{
  "norm": "layernorm",
  "rope_theta": 10000.0,
  "attn_scale": 0.125,
  "decay_fraction": 0.941,
  "final_lr_fraction": 0.0
}
Each number is 128 + 32 x the weight over its row's rms, rounded and kept within 0 to 255. Layers, rows and columns count from 0. The size above them is the row's rms in percent of the matrix's.

# layer 6 MLP down (transposed), 768x192, rms 0.176, rows 364-381, columns 0-191
size [101 108  96 110  96  92  87 105  91  86  93  99  88  85 106  95  98  91]
[[123 141 134  77 128 154 128 140 139 131 123  91 129 146  79 132  80 146 111 115 115 122  85  77 113  70 146 138 114 107 119 209  75  89 134 118  66 168 141 155 155 105  99  89 163 139 143 185 136 138 112 131 131 114 139 116 158 155 123 118 213 193 131 169 170 179  87  86  91 175 131 124  84 149 146 108 197 118 137 158 118  89 174 156 121 133 151  97 128  52 191  67 117 123 112  86 131 173 130 124 112 182 145 185 111 118 106 103 134 149 136 149 102 112 118 108 212 167  97 119 152 116 158 147  97 108 105 160 132  59 165  99 124 177 114  95  97 135 150 137 133  80 177 100 118 144 111 125 150  82 116 149 106  80 126 171 164 141  77  96  94 177 139 157 171  91  94 140 151 144 196 124  90 140 106 154 134 100 119 129 181 133  91 113 202  85 113 110 105 134 136  77]
 [ 77 152 126 132 107 159 132 162 149 162 176  70 151 121 136  66 123 140 130  65 114 144 142 113  74 162 109  40 154 139 144 128 137 170 175 158 118 149 113 191 142 130 169  99 143 162 145 110 138 104 119  82  77  88 129 159  93 127 152 127 149 122  90 152 132  99 195 131  94 132 138 182 171  75 164 111  54  91 133 134  92 124 134  83  62 149 119 116 102 142 155 134  88 176 125  65 151  64  96 122 186 136 107 163 149 166 122 126 212  60 132 105  88  96  86 120 100 106 152 120 159 141 126 162 170 191 161 118  87 114 181 134 145  82 152 131 162  85 103 133 169 134 193 174 132 145 119 154 141 143 123  98 102 150  92 127 114  85 163 139  93 166  80 127 156 120 135 167 151 134 108 161 148 123 126 101 148 117 103 187 149  96 126 111 119 113 164  94 100 137  99  66]
 [139  68  64 112 156  57 178 133 124 114 124 172 127 108 125 133 139 104 178  99 147 119 115 152 118  91 113 115 167 139 180 145 195 160 145 104 116 140 169  98 114  82 110  81 118 121 100 119 137 164 148 149 164 150 127 147 140 122 101  85 161 101 130 134 169 140 121 192 181  93 132 144 145  54 117 137 121  64 118 127 115 117 182 142 135  97 104 112 157  78 128 151 176 172 118 189 133 160  67 164 124 107 117 171 141  88  36 109 152  79 156 178 123 150 164 165 110  88 203 129 115 157 167  65 116 149 139 153 113 108 157 130 106  97 121 177 124 169 112 165 164 131 107 143 108 130 155 123 152 108 125  79  63 123 147 132 186 131 167 162 148 109 111  99 131 113 117 113  96  99 131 115  33 148 185 183  97 101 123 154 116 155  79 165  96 101 116  89 144 131 103  76]
 [ 94 160 119  81 157 130 193 151 160 133 195  73 103  98  99 140 142 122  88 122  83 126 123  63 148 171 129 114 112 129 108 117  64 139 127 101  64  93 111 143 113 181 100 143  97 204 166 156 154 122  99 151 153 139 162  87 197 101 120 153 166 131 160 110 146 144 154  85 102 178 161  95 113  72  78 171 139 164  85 125 177  67  95  93  62 123 148 141 135 120  81  74 129  74  94 147 158 105 148 150 135 141 137 150  93 153 111 136 124  73 150 105 143 145 153 167 112 114 124  57 152  95 122 172  64 199 114 144 168 107 111 176 113 102 132 134 125  99 102 221  76 139 103 100 140 169 140 148 114 102 167 116 132 140 151 131 135 157 165  60 110 136 151 173 138 131  79 151 103 145 182 133  93 155 142 131 167 133 159 142 175 131 116 153 119 124 149 114 127 126  90 120]
 [118  73 146 132 121 142 148 118 141 137 187 120 156 116  99  95 150  45 171 131 114 197 133 129  86 181 137  94 124 169 111 176 117  93 123 111 117  99 140 151 138 104 140 101 167 127  64 112 100 135 122 108 170 160  59 162 133  93  71 123 143 108 140 187 191 124  89 100 136 149  97 121 147 162 203 105 128 101 118 154 102 139 123 141 115 146  63 166 110 147 124 140  93  85 120 119 101 170  84  98 125 130 103 149  87 138 117  95 168 122  94 137  98 107 112 118 198 125  94 104 137 131 159 148  96 178 120 120 171 156 163 111 131 153  87 163 168 137 139 111 124 152 120 184 146 112 208  88 128 130 148 116 115 112 149 169 202 137 162 191  90 113 144 138 115 139 193 135 154 113  75 108 203  77 112 149  23 105 118 130  98 124 159 132 136 107 140  67 182 110  95 107]
 [100  99  98  99 114 152 126 126 173  91  60  90 106 141 198 168 127 122 108 108 144 122 104 137 113 145  95 108 138 115  79  82 129 120 113 159 120 134  89 128 114 132 150 101 148 168 138  75 154 123 139 168 173 168 107 188  85  80 155 194 126 190 148 112 125 148 108 129  91 108 167 149 154 112 117 127 141 147 179 158 135 143 172 175  90  87 134 117 149  97 133 163 167 130 125  39  88  84 116  79 167  57 130 146 120 104 146 141  89 113 101  83 175 156 159 111 145 109 217 107  66 148  89 130  98 137 146 134  80 155 114 141 162 176  68 106 174 147  89  98 135  90 121 142 139 134 181 146 172 183 148 140 163 111  96 174 119 129 157 148 152  68  99  88 156 145 173 135 129 135 165  89  95  71 149  92 155 117  65 162 149 122 122 125  84 133  78 158 148 171 140 137]
 [136 197 133 128  97 169  96 145 107 134 158 186 116 155  95 114 147  54 165 161 114 174 193 121 127 124 106 119 138  54 163 137 137 131  93 124 142 107 170 130 114 124 121 127 101 145 145 170 183 120 156 103 125 140  85  69 102 141 114 101 106 137 184 114 142 169 136 168  95 133 124  93  92  83 134 179  98 178  70 148 122 132 139  81 116 170 152 142 152 121  92 112 148 129 114 116 118 128 142 160 152 181 137 107 185 141 140 120 113 156  30 154 100  79  85 169 134 131  68 102  67 184 104 154 118 169 138 117  94 141 109 201 123 151  97 128 130 133 139 110  81 155 132 119 163  86 142 172  71 158 157 145 115  59 166  59 102 164 135 126 136 114 167  69 137 159 137  79 120 140 149 148 106 142  77 159  67 122  91 125 174 129  72 120 193 168 110 146 117 123 144 114]
 [110  93 100 103  61 137 148 146 115 128 131  76 113 124 112 114 151 136 155 110  94 127 100 154 138 108 152 112  62 108 115 125 154 185  95 160 119  74  25 113 122 120 197 147 189  77 150 106 135 155 107  72 108 110 126 161 188 109 195 122  89 142 163 186 138 156  77 180 136 160 120 172 130 144  79 187 142 103 155 136  82 122 204 175 137 173 153  90 149 102  47 130  93 111 103 175  76  90 164  95 139 130 153 127  86 140  94 133 125 196  93 148 135  91  86 170 137 141 145 156 130 161 109 129 103 150 127  92 145 140 122 140 129 157 123  98 104  91 173 146 150 147 139 144 155 124  61 141 104 147 122 183 153  61 131 121 162 113 153 128 172 135  80 105 130 178 146 142 114 156 155 113 138 148 144 158 137  96 152 143 147 112 121 120 169 105  55  61 110 119 130 123]
 [152  74 142 126  98 188 138 127 133 142 101 107 117 158 159 150 119  83 135 120 109 150 164 160 115 171  72 104 106 141   0 134  80 167 105 170 136 100 103 109 169 127 156 141 137 141  96 119 137 139 161 106 141 120 179 130 143 166 155 144  31 138 162 190 120  83 119 163 130 134 144 116 133  74 110  77 185 141 131 108  91 114 191 171  93 108 138 166 142 101 119 117 129 121 155 103 130  58 109 114 108  97 148 146  47 151 145 118 127  92 131 140 102 104 135 150 132 146 139  88  72 147 107 126 140 145 117  87 116 112 173 218 174 114 151  92 101 145 155 110 128 118 159 178 156 170 111 124 124 108 170 159 105 127  76 139 179  87 150 136 106 163 121 120 110  89  51 123 109 143 136 107 107 160  96 131  95 140 179 141 107 120 160 114  66 141 161 130 189 147 178 162]
 [166  71 110 125 147 134  90 155 115 130 175 117 140 102  99 103 167 163  66  70 160 118 199  85  81 142 140  89  80 123 112  65  63 137 172 108 153  85  83 154 145 103 134 128 105 151 102 119 143 130 147 136 112 198 129 196  93 143 154 144 163  91  92 167  96 133 160  61  85 130 107 112 139 138 105  98 198 135 134 127 147 117 197 111 151 151 115 168 134 155 131 118 152 108 141 216 170 137 118 122  71 130 130  67 139 128 106 147 154  69 131 139 141  97 146  83  83 170 127 165 180 156 148 102 131  67 114 156 103 178 114 165 137 151 144 112 126  96 135 155  98 150 139  90 160 127 106 131 143 141 144 121 149 163 121 122 166  90 146 152 141 166 110  77  76 106 121 179 100 162 100 137  74 191  91 153 131 132  68 138 129 140 112 126 212 126 105 103  86 137 170 128]
 [120 103  82 132 125 125 135 120  95 133 150 139 137 148 135 120 146 115 119 111 113 150 151 136 131  81 128  57 109  60 127 170  88 110 105 121 205 158 126 108 167  59 162 113 130  75 177 155 129  93 199  75 106 128 111 139 171 153 134 185 188  98 209 177 115 125 108  92 123 179 114 105 108 146  87 159 135  97 125 155  94 135  99  87 120 151 156 135 200 142 156  94  84  99  99 158  96 135 164  78  97 130 130 115  58  83 109 139 110  81  91 129 128  93 124  99  87 131 130 126 179 167 188  66 129 190 191 172 125 109 141 166 150 171 142 115 112 139 134  89 127 158 129 168 117  93 149 143 149 123 134 190 128  81 208 161  91  97 115  81 126 104  92 140 126  93 103 138 151  77 126 116 137 193 132 116 138 164 117 162 136 108 136 150 188 116 100 120  97 156 160 117]
 [134 156 122 139 103  98 103  71 104  76 110 115 109 132 160  71 165 101  94 120 116 108 108 189 169 166 113  95 135  70 119 151 148 172 156 144 163 111 168 136 134 165 127 143 127 100 162 119 134  91 129 105 145 105  88 105 196 149  81  63 167 193  90  99  98 125 125 157  94 205 109 109 125 152 114 170  97 128  77  79 179 118  49  85 155 158 162 131  81 135 172 125  73 166 169 110 126 112 158 140 131  93 120 114 184 132 113  67 134 191 164 106 117 130 122 162 165 189 155 116 132 147  93 161 157 158 139 119 164 127 107  85 201  89 119 143 161 135 124 146 111 137  92 101  99 132  70 138 154 141 170 158 107 124 131 140 105  68 110 133 111 116 122 117 110  76 104 108 109 111 113 160 114 122 223 141 184 161 112  93 141 121 150  90 148 128 134  76 170 159 115 186]
 [157 145 128  90  96 106 156 131 151  61 144 154 136 132 119  99 122  97 144 174 125 141 139 193 134 121 131 100 136 159 143  82 170  93 103 158 130 116 107 142 135 128 116 122 145 108 124 120  63 132 143 210 169 152  94 152 171  69 106 172  74 124 128 131 127 121  39  98 105 131  99 111 123 218 106 118 116 150  94 158  92 169 143 170 110 114 177 131 141 103 142 123 103 126 164 187 154 134 170  77 159 101 136 113 100 104 162  98 154 125  77 147 119 173  70 197 155 216 140 117 116 122  62 150  38  87 129 146 171 109  79 120  92 107 106 136 101 195 190 140 127  86 121 127 159 140  85 124  97 108 175 148 138 144 155 106 118 107 130 106 143 181 146 131 113 127  94 127 139 152 103 114 123 191 154  97 148 137 112 122  58 152  91  75 168 156  93 134 160 150 135  97]
 [149 182 168 156 129 114  91  68 102 188 126 110 142 131 100  84 119 137 185 106  99 163 122  89  96 104 132  72 146 114 124 164 134 114 110 168 162 174 154  96 154 139 135 160 215  68 148 127 128 147 113 178 215 165 157  92 138 148 158 122 153 121 203 133 121  75 173  92 147 187 107 110 102 178 130 119 134 110 117 106 130 152 154 149 164 168 148  89 171 181 190  93 119 115  69 148  95 127 138 128 124 133 103 123  92 128 162 128 141 122 114 120  82 113 139  99 109 165 141 173  85 134 117 127 121 146  90 114  98 121 129 127 134 155  51 102 123 125  80 105 136 109 139  97 136 128 118  91 125 162 113 113 117 108 135 104 177 161 128  39  61 162 104  95 128  80  76 123 151 108 139  79  79 143 170 203 175 150 120 164 144  92 131 108  86 105 164 111  84 187 113 131]
 [130 121 124 105  68 154 123 134 128 139 175 152 115 152 195 127 121 162 155 145 122 130  99  97 198 164 168 113 140 142 110 134 110 107 141 142  80 105 169 139 149 144 169  92  92 139 116  96 103  46 129 189 149 119 153 108  33 122 135 143 194 135 130 107  94 146 138 119 143  71 161  89  71 128  95 160 133 122  67 125 157 160  81  66 143  87 163 134 153 148 117  86 172 138 175 189 121 157 134 145 147 149 126 107 156 109 154  89 139 143 139 117 115 108  91 130 131 104 153  87 150 127 187 108 112 215 142 109 121 163 111  96 146 112 109 108 122 145 122 164 125 133 114 186 124  93 103 127 102 141 135 165  72 158 121 100 216 166  70 145 151 143 144 141  75  93  78 149 124 164 204 136  83  64 124 103 117 121  67  85 138 140  99 113 132 141 143 154 184 114 131  60]
 [131 116 124 103 148  82 150 156 145 145 123 170 106 127 140 143 129 124 137 113 123 172 163  95 133 141  89 110 122 114 125 158  72  89 138 151  80 164 135 156 117  95 112 135 156  91 160 171 127 152 195 108 127  60 142 117  93 148 122 105 147 130 166 108 207 135 125  94 115 128 112 133 133 100 168 157 131 105  86 121 142 200  53  53 155 196 123 125 119  86 158 205  99 105 119 150  94 158 141  92  91 120 108  86 137  92 126 141 139 130 145 115  93 164 103 175 158  88 158 105 161  82 145 149 109  99 142 175 131 196 134 127  86 207 171 111 104 143 114 145 138 121 149 165 154 108 127 128 116  98  98 114 133 126  65  55 158 214 108  69 135  89 149 133 148 125  80 188 119  93 177 165 162 151  83  91 104  76 103 162 122 125 103 114 192  82 112 182 117 164 119 122]
 [145 193 151  69 103 134 178 138  79 100 193 138 138 179  97 141  83 150 137 200 150 118 151 128 145 106 105  55 144 147 116 124 121 158 148 128  88 130 110 181 176 105 137 152 221 150 158 149 185 119 125 102 110 167 157 118 131  87 137 128 110 105 135 156 146 120 125  96 149 158 187  97 146 161  80  58  83  87 115 124 103 149 140 110  85  74 138 150 143 108 121 100 107  93 155 176 199 119 116 130  90  78  74 148  88  90 106 129  88  76 130  92 102  92 128 149 121 159  80 146 112 115 130 154 113 173 179 129 143  84 167 111  77 166 156 142 141 100 101 128 167 176 135 149 185  89  94 122 116 187  95 150 160 165 101 109 128  89 108 158 132 139 117 142 139 123 120 104 184 127 112 123  30 146 140 131 141 118 152 110 107 194  75 101 129 148  98 152 115 168 128 111]
 [159 129 143  74 109 128 152  98 107 153 134  97 139 178 208 168 161 139 148 165 119  98 111 102 118 104 115 134 220 186 138 165 135 145 108 100 141 184 171 121 113 136  88 109 151 123 127 113 111 147  97 182 140 171 139 120 183 120 127 153 101 112 137 178 173 139 102 105 124  96 130 118 122 179 170 113 112  66  81 117 110 153 144 146 115 140  83 162  90  75 154  57 126 136  88 133 163 134  79  58 146  56 156 135   0  97 190 114 122 132 147 123 131 146 161 151 118 125 116 142 159 112 119 191 124 123  89 118 110  93 155 134 174  93 119 125 136 115 127 172 136  76 215 129 160 148 112 107 109 178 133 106  89 156 154 112 154 134 118  95 132 156 102 143 144 112 100  63  80 100  77 118  92 150 182 129 104 137 131  97 102 160 114 110 154  90 135 144 136 142 144 104]]
# layer 6 MLP up, 768x192, rms 0.173, rows 365-382, columns 0-191
size [101 100 101  98  90  99  96  93  97  91  98  91  92 102 101 101  95  94]
[[168 128 206 130  85 146 164  69 106 178 173 156 119  72 152 100 144 112  92 138 129 128  93 168 111 103 133 173 137 170  82 114 113 174 138 146 156 129 107 142  99 136 128 135 155 107 117  90 153  95 166 116 105 128 141 104 103 133 134 108 117 104 134 159 139 148 115 128 131  70  89  74 149 155 119 186 100 183  99 110 106 134 157 113 196  75 151 120 113 153 185 110  75 226 147 136 147 122 102 190 184 143 132 130 139 142 130  61  96 114  56 131  96  93  98  99  90 103 137  71 110 155 199  68 147 166  94 106 139 127 125 143  73 197 128 145 173 109 132 127 119 177 166 108 159 168 161  93 150 118 212 137  65  87 153 100 154 128 128 111 114 172 140 135  97 139 127  88  93 137 106 111 169 167 127 129 124 145 120 101 209 122 109 134 128 113 109 156  91 126 138 114]
 [176 111 134 170 160 146 101 137 183 170 100 101 127 103  98 128 169 140 143 137  95 127 143 151 149 190 105 159  53 145  59  97 136 114  92 125 160  89 146 101 163 124 167 119 111 107 116  71 164  86 157 150  85 151 156 189  80 119 151 178 111 110  82 138 181 140 182 119  91 175  73 186 150 137  85 141 124 143 137 138 174  98  64 153 147  94 111 141 165 102 171 142 174 153 118 140 119 125 147  85 121 125  67  80 125 116  97 165 137  50  95 102  93 135 135 124  96 122  51 108 134 110  98 138 161 146 112 130 141 139 133 133 147 125  95 201 113 147  95 109 119 157 127 120 146 116 170 139 118 144 144 123 157 126 122 145 100 107 166 114 135 133 124 149 100 134 173 109 119  73 102 166  51 147 149 177 144 140 199  74 183 165 116 103 150 150  87 189 112 136  61 183]
 [136 101 153 164 184 143 118 164 155 139 105 176 149 158 190 117  79 163  83 183 119 163 148 154  87 119  74 165 130 126 177 207 152 139  62 137 180 151 102 101 140  92 149 122 117 103  96 146 211 186 147 166 171 150 129 151 165 168  79  87 127 111 117 204 153 133 124 126 115 122  82 115  87 129 148 118 123 137 173 163 121 158 193 136 157 160 114  91 113 127 151 136 134 144 143 117 128 139 110 136 128 100 107 138 153 104 123 125 154  66 159 146 168 122 165  71  81 136 121 165 112 144 112 143 152 127 146 124  82  96 138 102  88 106 167  78 130  77 133 109 109 140 128 136 123 116 115 139 150 162  99 110 182  57 123 105  33 103 137 112 124 139 144 168 139 182 159  93 117  57 133  72 106 101  85 176 112  85  98 139  72 124 123 130 121 106 113  72 139 132  69  74]
 [143 126  87 131 142 111  70  93 110 137 166 110 135 121 155 147 107 118 100 197 130 127 169 132 138 141 151 114 132 131  85 171 126  98 154  74 103 124 183 100  81 142 136 137  99 131  94 164 106 151 112 128 105 124  76  78  34 119 103  63 106 139 128 166 146 169  82 131 132 127 170 160  71 116  74 186  77 116 114  77 164 123 139 143 151 160 121 158 132 114 169 128 138  74 114  55 110 109  95 124  78  80 168 154  84 146 146 162 136 160 157  99 174 135 118 226  99 122 132 130 135 171  99 122 171 132 123 103  95 120 178 111 111 130 130 142 158 183 129 187 123 144 152 139 134 139 127 110 218 118  74  76 122 177 149 129 102 121  65 130 141  79 118 179 190 144 132 152 154 164 107 114 127 125  80 164 142 124  59 123 158 183 152 159 112 137 143 153  93 134  83 145]
 [116  92 128 165  78  71 152 140 120  93 136 140 191 121  83 100 107  97 144 165 153 133  44 115 145  84 134 167 103 126 135 151 205 109 111 127 143  83 144  84 113  93 149 153 120 133  53 138 142  97 130 129  67 163  83 104  72 165  79 167  90  59 113 189  82 125 131 131 151 161 147 136 186 153  80 110 151 113 162 179 137 160 174  91 132 144 111  68 145 164  97 147 105 137 148 157 144 131 132 144  95 143  93 144 186 129 123 131 108 127 165 149 137 123 145 158 133 109 132 160 138 145 116 130 209 137  73  84 136 105 148 114 129 140 170 126  95 120 165 132 111 154 114 142  81 126  90 114 131 105 143 149 133 104 151  89 187  78 172 177 112 187  55 119 138 164 110 131 145 108 103 103 119 149 153 194 167 154 114 142  42 158 111  88  84 176  73 111 127 132 138 144]
 [ 93 181 143 132 108  96 161  89 137 158 148 129 197 139  62 129 133 123 153  77 149  88 194 154 121 183 140 150 125  81 170 119 153 182  88 151  86 126 157  60 156 150 146 155 130  93 109  81 111 129 185 147 118  85 112 122 148 194 118 128 117 120 112 145 144 166  59 151 167  84 119 152  76 121  70 110 171 144 190 169 106 104 146 106 134 177 150  83 109 112 131  86 128 133  97 117 133 140 139 111 148  80 107 142  99 136 174  73 122 120  82 113  94 133  90 128 109  93 143 122 148 110 185  62 133 155 172 153 177 121  75 133 126  89  90  99 132 164 106 170 121 113 129 101 146 156 137 155  91 126 119 150 143 111 141 177 133 129  78 113  74 169 209 105 160 148 144 153  62 204  85 118 106 114 102 110 108  77 146 161 104  89 122  78 177 155 126 110 137 139 108 114]
 [ 96 131 176 133 138 106 157 198 109 135 147 167 158 147  94 135 121 119 118 108 131 123 185 169 152 131 121 163  97 112 124 150  85 195 186 110 116 156 146 141 165  95 156 164  57 127 113 118 115 166 139 116 124 153 148  99 143 160 189 104 172  43  47 141 158 124 160  80 168 141 112 120 140 108 189 138 201 150 152 169  99 151 125 120 125 176 119 121 131 137 126 159 126  95 142 125 112  50 166 119 147 103 117 109 130  78 119 167 199  96  97 157 225  76 109 122 187 140 115 134  95 106 106 117 112  43 160  98  91 110 144 122 158 142 117 174  95 102 161 115 108  99 149 159 115  93  89  85  81 110  95 143  69  71 134 111 106 111  85 135 146  70  83 119 117 107 105 103 111 119  91 110 116 162 119 110 160 149  99 161 165 131 156 166 124 164 154 172 127 121 129 154]
 [156 146 155 181  46 132 149 124 105 114 127  99 142 163 146 158 155 143 146 138 135 128 149 115 118 200  79 145 117  67  81 106  65 156 100 120  84 133 128 116 153  92 110  48 141 115 119 134 163 132 191 171 130 101 141 101  83 170 183 110  80  83 167 116 109 105 112 202 118  83 163 179 133 149 119 144  76 159 164 141  70  97 132 142  76 145 212 126 132 119  66 158  85  74 145 107 136 128 106 146 157  55 154 132 172  90 148 136 123 173  95 130 119 109 115 116  59 156 140 155  71  77 155 156 147 122 141  96  92 137 108 168 147 116 102  94  91 173 119 130  86 144 144 114 108 129 152 154 181  93 169 139 115 185 153 165  62 100 119 132  97 169 167 152 183 128 135 160 117 125 175 115 140 136 122 116 133 151 151  84 130 122 121 169  99 138  93 104 111 117 155 160]
 [109 118 149 153 169  90 155 135 129  82 140 130 144 106  76 123  82  76 140 147 110 132 105 139 188  56 116 118 109  95 132  84 158 195 114 156  85 182 130 134 121 101 111  89 117 136 158 173 132 154  96 135 123  74 124 123 143 115 119 160 208 133 154 113 150 129 162 181 128 169 194 141 117 109  94 139 110 128 107 142 144 147 117 151  97 119 118 122 166  77  93  76 119 105  92  74 168 152 145  90 131 169  86 204  41 114 111 105  53 132 114  88 167 106 103 169 146 129 165  81 103  56 149 123 108 172 108 142 148 168 125 167 103 122 134 157 123 110 167  82 166 101 130 107 118 127 113 161 171 110 180 134 168  79 158 130 164 125 121 116  75 108 135 186 172 124 101  78 106 119 132 146 128 145 175  89 132 180 162 120 125  85 135 198 125 183 158 182 139 118  85 106]
 [113 171 155 117 126 132  78  80 166 105 101 184 164 104 104  92  54 129 101 161 124 142 115 148 130 138 112  84 149  75 154 156  92 110 225 130 163 131  95 107 181 162 112 158  92  90 148 120 213 113 122 160 145 126 152  64 167 175 129 122 105 141 121 116  97 105 141 138 145 147 142  70 203 144 143 100 132 157 100 199 133 101  88 156 112 118 132 173 157 116 184 128 101 103 136  80 132 147  77 122 149 153 116 112 146 123 184 138 148 163 165 140  52 175  94 127  99 127 194 131 144 138 134 152  99 140 107 113 134 125 150 118 102 110 162 144 143 111 167  80 128 140 170 129 175 111 110 113 105 180 129 133 110 117 142 106 113  79  99 131 109 104 118  77 148 133  46 193 120 199  74 130 103  88 119 149 115 152 131 111  63  81  85 127 116  52 123 122 157 133 101 126]
 [102 132 150 144 109  98 110 127 157 124 164 127 148  60 172 142 147 153 138 119 124 152 121 175 128 124  82 164 107 125 119 111 173 173 126 119  79  91 143 121 113  97 162 153 107  76 167 126  82 126 118 158 146 115  64 130 142 148 203 158  87 125 112  63  99  60 143 111 119  80 155 160  73 186 102 159  63 127  98 155 145 114 120 152 176 136  87 164  95  72 126 109 154 133 129 135 153 180 118 147 108 131 114 104 132 236 120 124 144 114 199 104  86 188 107 148  92 164 165 159 155 123 181 144 140 129  92  82 107  74 129 126 131 123 124 148 123 114 136 143 163 134  96 122 117 145 114 155  84  59 161 167  98 165 133 168 142 129  88 130 163  87 148 120 114 129 132 115  64 106  25 162 166  96 108 137 173 126 150 122  98 116 115 157 157 111 100 154 104 199 173  91]
 [102 105 179 137  71  78 158 131 197 130 144  97 113  81 130 141  90 138 176 113  95 141  99 151 120 116 133 140 130 160  63 110 114 169  72 164 131 121 120 147 156 106 136 130 108 150  72 141  78 106 120 118 140  92 125 133 129 155  80 102 194 130 149 152 107 167 147 106 189 115 140  98 140 133 114 165  90 126  77 161  91  80 172 149 157 154 157 133  99 102 115 176  63 144 143 110  80 165 215  91 143 167  92 153 100 139  77 151 150 121 117 107 117 158 161 156 118 170 130 159 111 131 150 205 157  82 116 100 205 165 167  93 176 168 161 101  74 138 120 153 193 115  97 107  68 162 110 140 137 155  92 125  98 133 119 117  60  80  82 153 121 130 138 135 151 157 162 124 153  86 122 128 104 187 120 163  96 152 127 192  75 153 141 149 161 144 119 102 113  95 110  88]
 [100 143 188 163 127 119 113 148 154 151 166 141 151 123 138 145 149 167 129 141 143 113  99 151 157 152 104  82 146  55 123 119 111 110 129 132 101 114 129 150 108  50 120 157 138  99 138 175 109 108 100 135 131  81 109 119  97 190 120 114 157 114  77 116  96 150 127 126  88  43 179 154 119 138 129 134 180 145  78 151 106 131 122 152 120 116 121 152 109 118 177 155 139  88 125 122 135 126 142 121  77  51  43  51 104 133 103 133  60 153 124 136 121 141 132 158 117  85  95 166 115 123 167 123 159 169  54 108 124 150 154 145 106 170 132 144 154  84 161 126 124 207 156 119 142 141 151  90  88 155 122  87 115 147 132 180  61  93 136 132 154 169 174 120 215  92 138 130 104  95 139  55 114 187 187 184 162 161 127 109 165 131 132 121 111 188 152  81 112 126 180 115]
 [151 145  79 156 151 123 173 101 129 131 106 126 124 173 107 112 166 140 184  89  77 133  93  96 166  69 164 170 153 118 131  92  90  75 112 128 138 107 130 131 121 149 123  71 114 100 174  86 101  99 134 114 132 129 125 199 124  73 103 168 137  98 193 120  84 111  83 159 180 116 128  83 153 181 157  95 117 129  82 113 135 207  87 130 122  95  91 108 148 148 228 111 169 111 126  56 172 151 123 169 105 134 115  70 162 128 135 143 110 138 188 115 134 158  80  79 113  83  64  91 123  77 129 164 171 129 143  71 146 142 141  91 177 172 118 139 137 144 136 141 179  91 168 143 151 112 158 117 100 118 171 108 187 103 103 111 147 170  90 100 143  78 119 121 157 158 128  92  85 139  80 160 131 177 128 155 117 135 113 158 147 143 102  94 112 176 113 161 150 147 144 116]
 [115 160 108 128 119  99 100  76 133 148 129 158 164 175 137 142 109  78 134 168 132 136 100 139 164 164 141 169 101 182 142 127 119 103 147 183 166 194 194 163 103  90 161  94 103 124  69 172 151 165 149 121 143 137 116 108 116 153 138 142 171  75 119 109 169 167 134 106 137 149 105 156 141 136 130 197  93 113 150 155 165 173 108  63 117 125 137 164 108 105  94 134 120 133 117 148 104 132 170 105  97 136 165  92  96 120 100 130  98 235 178 159 108 181 153 163 105  60 144  77 117 142 137 138 123 105 109  67  84 177  55 121 117 109 155 136  91 115 155 139 135  72 110  95  92 126 108 133 127  76  91  91 121 100 134 159 143 180  75 107 135 165 147 227 173 134 170 183 110 153 118 119 137 153 117 123  97  97  78  79 128 113 103 109 107  81 105 139  83 127 149 168]
 [105 130 154 108 111 122 118 130 144 180 176  85 125 113 127 163  76 108 196 120 138 139 112 166 138 129  59  85 131  84 103  84 129 142 142 128 130 160 159 194  98 122 174 140  88 132  81 220 154 166 102 112 121 128 151 142 116 110 155 128 125  76 104 133 182 162 176 146 157 125 141 164 118 128  92  91 139 109 140 168 196 139 104  76 134 137 108  88 111 149 100 115 154 113  33 136 129 156  69 131 108  84  62 153  43 155  62 101 132 152 137 124 135 106 119 130 170  94 201 147  86 105 153 130  91 171 154 173 105 125 149  77 130 162 162 129  59 151 124 146 151  99 104 121 149 107  93 165 154 123 138 101 106 162  94  83 151 176 108 193 128 135 146 156 153 101 102 144 130 114 108 114 106 135 159 122 141  94 178 129 137 118  56  82 120 109 169 150 165 150 145 174]
 [133  79  92 132 133 106  96  72 176  93 134 109 114 111 151 173 134  44 145  82 134  80 124 175 114 169  70  80 152 125 185  96 156 149 153 117 133 119 138 105  85 136 154 107 112 103 106 149 131  96  82 113 123  96  92 109 142 125 138 123 190  96 151 141 122 128 162 169 106 125 157  98 157 141  94 163  96 138  87 135 115 137 160  58  78 129 188 123 127 133  98  58 141  75 131  63 147 206 110 109 160 119 148 119 106 134 116 112 106 148  74 120 144 175  91  79 149 102 180 138 157 149 135 151 133 111 113 104 100 134  89 176 161 152  94 152 146 146 168 136 125 136  91 133 181  53 166 126  97 126 182 124 177 134 115 111 125 110 102 136 120 132 212 122 123 155 122 200 135  65 169 117 102 107 120  87 179 135 161 181 161 138 126 128 121  80 155 200 174 118 125 177]
 [126 113 185 148  58 171 136  84 110 107 110 145 112 165 125 113 137  93 126 149 152 156 207 133 171  95  70 102 126 140 131 132 117 106  98  96  98  83  71 109 184 106 140 134 165 121 168 105 132 131  92 152 170 168 169 105  84  99 216  97 139 110  87 117 121 122 142 141 137 117 135  87 159 158 121  72 106 104 105 117 171 154 150 123 128 162 135 113  90 196  64 108  82 146 118 148 148 170  89 137 132 209 119 106 145 233 123 125  99 136  76 210 119 124  74 142 117  55 148 134  99 117 184 102 137 112  97 129  97 124 177 130 177 126 142 130 163 127 132 136 109 143 159 128  82  83 183  80  71 190 121 146 113 134 109 136 131 141 162 139 137 121 136 106 127 139 163 109 166 140 175 118 111 121 162 155 102 169  77  97 145  81 112 109 151  94 155 152  94  96 116  91]]